python train.py --n_layer=11 --d_model=128 --n_head=4 --n_kv_head=4 --head_dim=32 --d_mlp=512 --vocab_size=1024 --activation="tanh_gelu" --norm="layernorm" --norm_place="pre" --norm_eps=1e-05 --positions="learned" --qk_norm=false --attn_scale=0.177 --bias="all" --tie_embeddings=true --parallel_block=true --extras=["capped logits"] --init="normal" --init_std_qkv=0.0179 --init_std_o=0.00381 --init_std_up=0.0179 --init_std_down=0.00381 --optimizer="muon_variant" --lr=0.0104 --beta1=0.93 --weight_decay=0.032 --lr_head=0.0109 --grad_clip=0.5 --warmup_steps=200 --schedule="cos" --final_lr_fraction=0.0 --batch_tokens=32768 --seq_len=1024 --doc_mask=true --train_tokens=140800000 --steps=4297 --dataset="wikipedia_en"
Each number is 128 + 24 x the weight over its row's rms, rounded and kept within 0 to 255. Layers, rows and columns count from 0. Numbers have three digits each. The size before them is the row's rms in percent of the matrix's.

# q: layer 8 attention query, 128x128, rms 0.126, rows 0-31, columns 0-63
# k: layer 8 attention key, 128x128, rms 0.13, rows 0-31, columns 0-63
# v: layer 8 attention value, 128x128, rms 0.124, rows 0-14, columns 0-63
# o: layer 8 attention output (transposed), 128x128, rms 0.1, rows 0-13, columns 0-63
q0 114:146158086154147100103149143123115141115152129107113112103113122152137166141125142145162065137100129098131140094117135157110151146186083139146121157166140093117128151124099152113137114131111116
k0 116:120170130155122125084077121118132123140158160106112172127097125105120145133140126122143052134094145136130168107118150194120117118129117110176109144131134099142135133135084122152126124129123101
q1 112:152126145112164125141125101149152136124131124117128097148104075157147134119138169107154100102136172103120120137099165099126083106136127121077106148112143137132098146117123142145142114140124179
k1 115:167101142121146120126161105128117142120091127128155159162104104125130153190125140068100150133141161106138113165113163130104125164105113129127125153107144150130107142093148125210088114104132153
q2 118:141149154115086137120179133119082128102146111137157140150136140101098114109160139156156106153120125143152124159090138112108107170116138142137114141095154109132134107175118133133143125118142117
k2 115:124145101102116168098189125117145109107116105133130133144117107110124137127130133156130123134118104154112078125129174141113081149106113130112173121083126145123164132171126105149137142110106088
q3 112:136160171113130155155162097141113119114133128125111140106141123131107139128178124129108157150175102125120083131173139112102104108133168100122106136143137102120136141082147132111134141186126106
k3 111:140126105133133171144133090149087097089168172116111153099129098137156150124135112139112131177167134124154115108131122132098123099124117113077128101147171149123145114123175104092123127175121108
q4 116:134089138111163140099098110101108099106118105122138133147130092159148119107110138176138135128118115112099096129175154162141170126112121095152128095138135108123088119124126134127133120099136122
k4 119:166100133114154160079115153111095123130155119096140155130141103146132120123140145148123148157122107137109133155144083139132130089103129134119133118105105068148145095098161157139187103112123110
q5 115:120133133130169132146128112157111142133144149083152126102138180125109133129088112146110138141107111133122116151124177158145197108102095118145119136088106137137145072117153091140151118121083119
k5 120:156145109088140141140117104168057126124153110114135131144133150097125198110152142154144112120157116148112109135141136108109148132153106111149114112135127136130103092111095125137116151107119110
q6 119:147130103108143136166137150151169132167131151119083085104143148124122135087133103110127085112111152162131117161137117149159116144143120088106123134115148148089107113129158131110130144126164155
k6 120:132117147127154114143136128128156142169101133103130134122151132174118159114128088128106090105139157132133123177104114118124155156130135117101123123149165106115106114112168105131115169118147117
q7 107:089079145125128132105157123180114111112136140067105142145182144136136163135143084114135148137129144134123134134141160134080070123134112119141152142125136166087120142106132113087118099146099117
k7 115:071061140111066084147152117167108124111130189109091171142191162095137125117131128102140107103137156120113118129153115138112100115115116139122122138128151168123135150119140130119143127094088116
q8 109:114132113149138109123094089129135094104159132149127146130113141165163160180083140121148155100135087140151120171154140130125119140133147105121129114133132144145118151154147128138116145122161110
k8 115:118106109099137139122114153134127092079150144116125113093103172135185150137117165117107159082144117174122098144135151128124134120184120116136118121097069145135124149141130077149144146162134140
q9 109:103154143127146164062087167087107110083119174118121136143116163148098098160110097105146115101157119143124178152139109132122124147145133150142111119161153138118132106188141108172128097121109122
k9 115:101124133167151123088085101095153120103119121123108170130110166113142129136107099137097127111118153121091172121144121136138151143183123137145126100130144161102126152141082134158113088153118132
q10 117:132087149122192141172108164095115120116120116148145122087176102143117161135115140111146107139153107123128130158085111107144137097136126112151139104108113108114120144088151134149101087164057123
k10 119:164090130085131126151111124089161133131116100126128123131144127125113145143129138135132108085129107068128122124110085118157130091140060123148134145125122110118126172148152151152118148167071134
q11 116:111160079131104113126100108133136058117155119147177130117138112112100155093189155101082144116152132128123142145124127169131110117143093153090149159123132135120118106142142152136136120098137113
k11 118:091157084121175109149124100123128097119157157155135142151138115126116162100115133120066113110125142116136116112089126115118116141098099122132147176136139092148066144126139111131178101161103131
q12 113:134117138127128115113165101145117171122159113130120147147124144151135129135111175133104151185134123086126133126095145083125169089112123137099091134147109144137116102126135094139113092119124137
k12 114:137124123099119136103132096105120146159151133145096143127144159108127097124117174122134105124130120121138108139080120148103111122144167111133150140141120112110125109119142125196132132149137166
q13 116:085122132145157150113110128116115118125091114123130119113124117113132147128081180160132152094137136112142141095179136120130122150084130073127126169156090144116175136082158124092140130104141127
k13 117:129143083117142118097133154139104096138131101112140134095112128107171126118094156132085122105143114113092126121109063138080150165115125147156121150141096105122175137093119147113157176116163121
q14 115:110125121134161165159122153131126144123112163143136126146145138122150120122089081157183140130140126130077097089103114119109141120131154200120105167143118181112128140121124144117167132080161153
k14 120:112101122125145137133137141156113140097084151112132094108148141101158127142187126144155132137113130125092126102098139156119106115106134170110128116121141114121117144112131133145160102134200141
q15 117:106160099186140131147132104180131081134162157115174138106161130160106088165137124143120134107121129094130098110145126109143122125093149132128130120122141125140106162168089109111096106108118161
k15 118:157116103151123118160157119159127084125118146093146172143133133154119076138115094142097096093154143121146081120145141146108177171171152139096163108117132135120105165131123118104134115118110147
q16 108:158156148140112118182110161144108113119093136087147117110072106125128138144143124132071139155103135134101111094123112146161118142052104134129153135112135137161156128144147118128125134125162144
k16 111:105134091115145114146133169140106111132077144107095101121122091135127119190162146137095150149136141161129116107130103146138176131090136097101147143163104149165148124106125125146126148133124134
q17 123:140123122106076107129147135182126101087119159142091092140124123092130187099142111136123112115095074095125132107142086106114141118142119127118099143111153106132135130119101094145163143122155159
k17 119:135122126147088137128141191189166115069122147121076105144130173139118149122113141139143134113076103113119148150136118111071144162111160135122124123112130107155104132129097141138118162128100153
q18 111:110124115160152116156114170127127138135119143131121128155108114111080110139131181137142151096122130114152120133141118125135109103103125113098130132123127143144125091158100096139123155124138105
k18 118:119163052148137104140128182112127147120141132134136174143115109115098118130144125144103128099152139086149118117143134142135093105088127132127135142141103163105116094138126119131118153164153112
q19 116:134105089151154107122131090076100160106125111127147120116086139096163130158141072132119141077113107125129129139145108073123138110175133125133169098120135157136112117128132111143147089159171093
k19 114:085144132141139140086148111115086161143143138127142096132142115118170124141157080130132120106160137164148122135097160111138126122159137133144194141144095132169093148130140131156171112116098143
q20 110:116153148120120156160148116117141115139115114176093128106098133109091141150146128148140155144135123163121113128108185110067159142114130143139137126144146063097111088128159137092183127115152100
k20 111:137140151109110152115117078150169120150105109159082171136125142154133095139140117113148175101143101131137097142087144107111115140126134168182117137137134108123093112176157117090131106065176079
q21 111:161107125169116101137125108091144122114131123109127119106159128146141093102143122136151108125076125120051136140165103128138128162065126166123107150124124132124121162129146117147161158165098160
k21 118:127097115135160138088122116105199132110124115126145119137149130140150106121168128082123150162085153125069135146143122163098149115072099116089141144148156166118132118153134104135150128108126157
q22 114:161130136141144158146143131079121136089129129126162142135116146134102133128141142088093101132101123164102124115116157122120143127138149106113156134145153116065124165130131053128083140106138110
k22 119:136142159122153159146120161100103144097130130145152141144140147144125136112143133136130097124104107173105137135089128109141146109127124112119119170152139101091121128116129095111096170089149130
q23 114:128117137114147094152097158145119126142127169142095120103122109128123130136139102103088118114111137162105110096124125117129109096147164129094147091128135120180107151164097158123112119159166158
k23 115:167104156140134130124128123098122103162136164153059110131069114113126132145134122108148129128162135115127102103135133119128143108123164076108103120136117170166112157145115138116074139148092127
q24 115:114179079161136117151113116122109139125140111075122121111146116123076140127146169127122141117166147122136149125114107142069148135138168121119107161113115155169117145123122082132147150112161128
k24 116:065147118149103144143134157125122146096167115110102128108176128127088132129095169106105144114124133124116115120125111164114124122136122132150095120146131166194126117136182100143129136119147166
q25 118:109140078103107139137145109075124071163141110111163140128090121110115138122089147114096164186115127191128119148138136138133114105124138187098143120163129132137141121137100138144138140110087147
k25 116:112128112154109128117135114066125081115157134131143097142128095089088141082116171089121142124115169158129125127162114090116114117134167140142129105122138105138108154118148124100147150088136121
q26 117:135156120179168136090117153147135157144122157157117143125144146104117101107100153145146143138163077102111086163123099111153132106149130131116115129143129097104133119130148138140084138090134191
k26 120:128139128158114149123127112148126174107120116157124114107149165074179121111111113135150122175134110125128077125112103090117123131137097127124128184107113146097148117147122159096107156100129164
q27 112:142136130137118117147140112158166165129092142099120158111113152090101110164122110160114137152129151115130134150118097132105144134140078127091171139157128159142089109097126129125109082112106136
k27 116:165150136121105124117123114175153144188135153120151141145106113109092141154077108161124117146110123152114117138075088138108150149145106131107126132161117136127088146125146139130114131164123140
q28 112:176143105114106119130123137083108094117098169121111095124108168141130148140081139096135132110136129094143150124139103122130078085118142117115186146119105146141129104100160140116110175120132140
k28 115:182129114147131082125182104106110161125110150122118089119147180179127131135112105107134115122097112113112103121154121151156098103129130124080147124141106123197112093118126140115154156109122101
q29 110:153132110118119125093136148151149115140110104167083147131116152134132138141145101124092154150132139080126106136127125131121077141164179141156090160084147116133166134104140077135143087097127111
k29 118:088097131117110121124139130213113091154131116117100148133071185174107120126155132130081155157132112092108150117139107104131101143154125143161150146102160133103160111110169132138133116104145117
q30 117:168107117112097176107124104135121154141109145145147110166146111108138130090163107142122122117096095141106139160144114075114125139132123116150166128149115176146134145124158124109116092108112131
k30 116:147127103131054107113101114129137173159093122107144139136141136135153171151131137130093133109102152104116172146140108093123141141126098099090139115156102127151128104132151119115170123098084120
q31 115:152134147138118123144145107128127139151113101138074150079125132113116091134099172162137117117105107166156113108157107118107134107075152148136138117199163130128098160112141111157154158117107122
k31 116:147128110137136148115073142151118106165116110114126105094150124123170070166136138131084107101129129123118094079151145150093104122104162095148105110175114129094055119150129153113137151136149122
v0 099:114152126137125120097154176118137104181151151177110133144141112121131104127118121120154141120100166118154088165115127113126153142153081109143138128111076116098158102089131129068129125108139094
o0 102:149108118121123085123106117142127161116119167133162149130165077091137144144123120107167132147115130086139071175130085144121146106131121152175122143101182146155122107137092183142124130117109086
v1 097:086155123103119110127066082115148127146123151118106136103143172124133113159124149153097127128099081134124138126144160097166161132099113139121138132155170111154118135105114128089093112198162107
o1 104:157167120132099122095122115167113115117129121142118119124145177118060125159120161090116125129137116125128135117128142095128119128132126109131118157102145131122147095100142159108107174157121115
v2 097:108128169110132118165090110127143061110142132147129147102140131099141160123135135137137128163137151114150148139133121133113117078110123175130165125138123156155087142106124133122178152121108086
o2 106:109133137118137134137106183112111149165122139108148149137147133132175107166113158091077112136121120108150131138169099086123072175126134116124166137119124149120171123142094093100100117138118097
v3 108:170161112150177137140087109125084152111175110132115156158107136115096151079172128127132096126141149122076145135144164112164138105111181126137092147157099114094124108111101159116104116139123138
o3 111:123108163157118140121133138198106097123088118111111163171111103145134127121160102100141113131121145169142110114124105144135117151119134137107130125082100134144157116090101092122136130119095133
v4 099:101113153132157148192121132072140127103125085119122136177125121157191118135145124137097159151143148111134111087114132121118108122168087088140101149122101127102091123105134156155149125144117142
o4 106:154170149135114122100150155151137122128161163129133105151104170116123129141128116169141175144104114076132117106138128107153115142185103130147089120106142157156144135089125144094123112113119137
v5 100:138104104104125137156103116130081106171156081097147120135080153121097079179089134100150167102100116102165129133112138144146124120146146147102100156148076145131159151087122166135151138101106128
o5 109:146120114148124169132114138120128140123083135096142110101118114164095146114174108130126121140118100134127136139185162133128113114158106120088109184089176129121164154094159120113188143167128089
v6 108:080148130105118167138147108101125167081116148114140142074084129129147136129137133127109147133100146133109147156134085149127132188127160120132134118110097090155137099166110158149104089133154098
o6 111:141116100124131123148131134149152044122075103108153158108150128117119115128126146108112140166126155115102130089128134095167122129123103098113104127141115090119110138106066138092139124169111114
v7 102:148126172119110149138115144136132110102113158157169181114105157136154124098135098124146095141142129127101124109131102112063125092144116117133132127140084135132133148106160122123127145112088139
o7 111:096110152081157144120133142132159113128139133075170105150103089114094191152153149119114123066159128102166110139118140118142119140128165139134097114137085135104101144142112127117138119125137133
v8 097:093125189122143126093163094129129095138137127103151179121129186093140113169131146121102161153121120101096137178141192163134141167105116104132132177108103108144125145123156130103071112141126125
o8 105:130140133138113121083100173098134082111149103134108107112109123130115130150083115077134100119125151136148113127139145109135150100134119139081150112074135167160100118107144163172142158123188127
v9 101:114097111139116165105144140160151087119113188085118132112144107140111131136113138143131088148135116124143161113105172125160106133122114102171167135077060153135070127076117164144094131136158137
o9 101:114134147130121165122129129127144153091177145136143151108141103127140118144106098106150165167113129171145169095131128134156132183102149142162094091124105115111099077106109124108135155121165111
v10 101:106114135162134135141149108124083116130136149150170139137099115150126140136146137153129098133087107107133085092116084150112107158113135141159111100128073143144156147092119116145139096135139138
o10 102:162126146135159100116121123124135146114159144116123181105132125113073130106143115075090116130149142132141151154118165064129157116160099095167125165115123125135122126131152138118156113064111133
v11 097:084168085144123155141128107137146135127159158152148128105081145142157153098122080118109116112140156147130138088140121137153100107098088140139131122124120133120094153121150103141116076121157142
o11 108:162116176122125076103096150164142135138147144134104127145084103103131092108133098100119152139145141125116125119129124111175124157108161114130112148097130111135091132140151142105152121128115120
v12 095:113113111101194128059172141126125128092132077095133088118150135108131110118078122141149127134169169077125158111142164113144137127115134126146111138118133144111113128166144166111121142150116135
o12 105:161158144140092093146141112118126119096106108110201119176115086104116104170114085157112138125133150133108152122112111102114109137120157148110122095149121120163125147131180137116117134134135107
v13 099:110117127086097182146113122132125127120122144113156153100139100140097138156147173085140125142105146136098102131127154154143101122132158145095126165116136068105126152108095133132117137141144124
o13 104:107109125109142131101131120137154139127100116130139139111115174121138133119122138092148125129134113117129124168173123104134164111156163135102139150144103116133110117084115150142093112135147120
v14 097:079104107154131143131114130116152139130112166132167098133123113138098125155095141105155110112161132116122103146159105135111181099117125106150130117114088140090131105125156136147179133143151130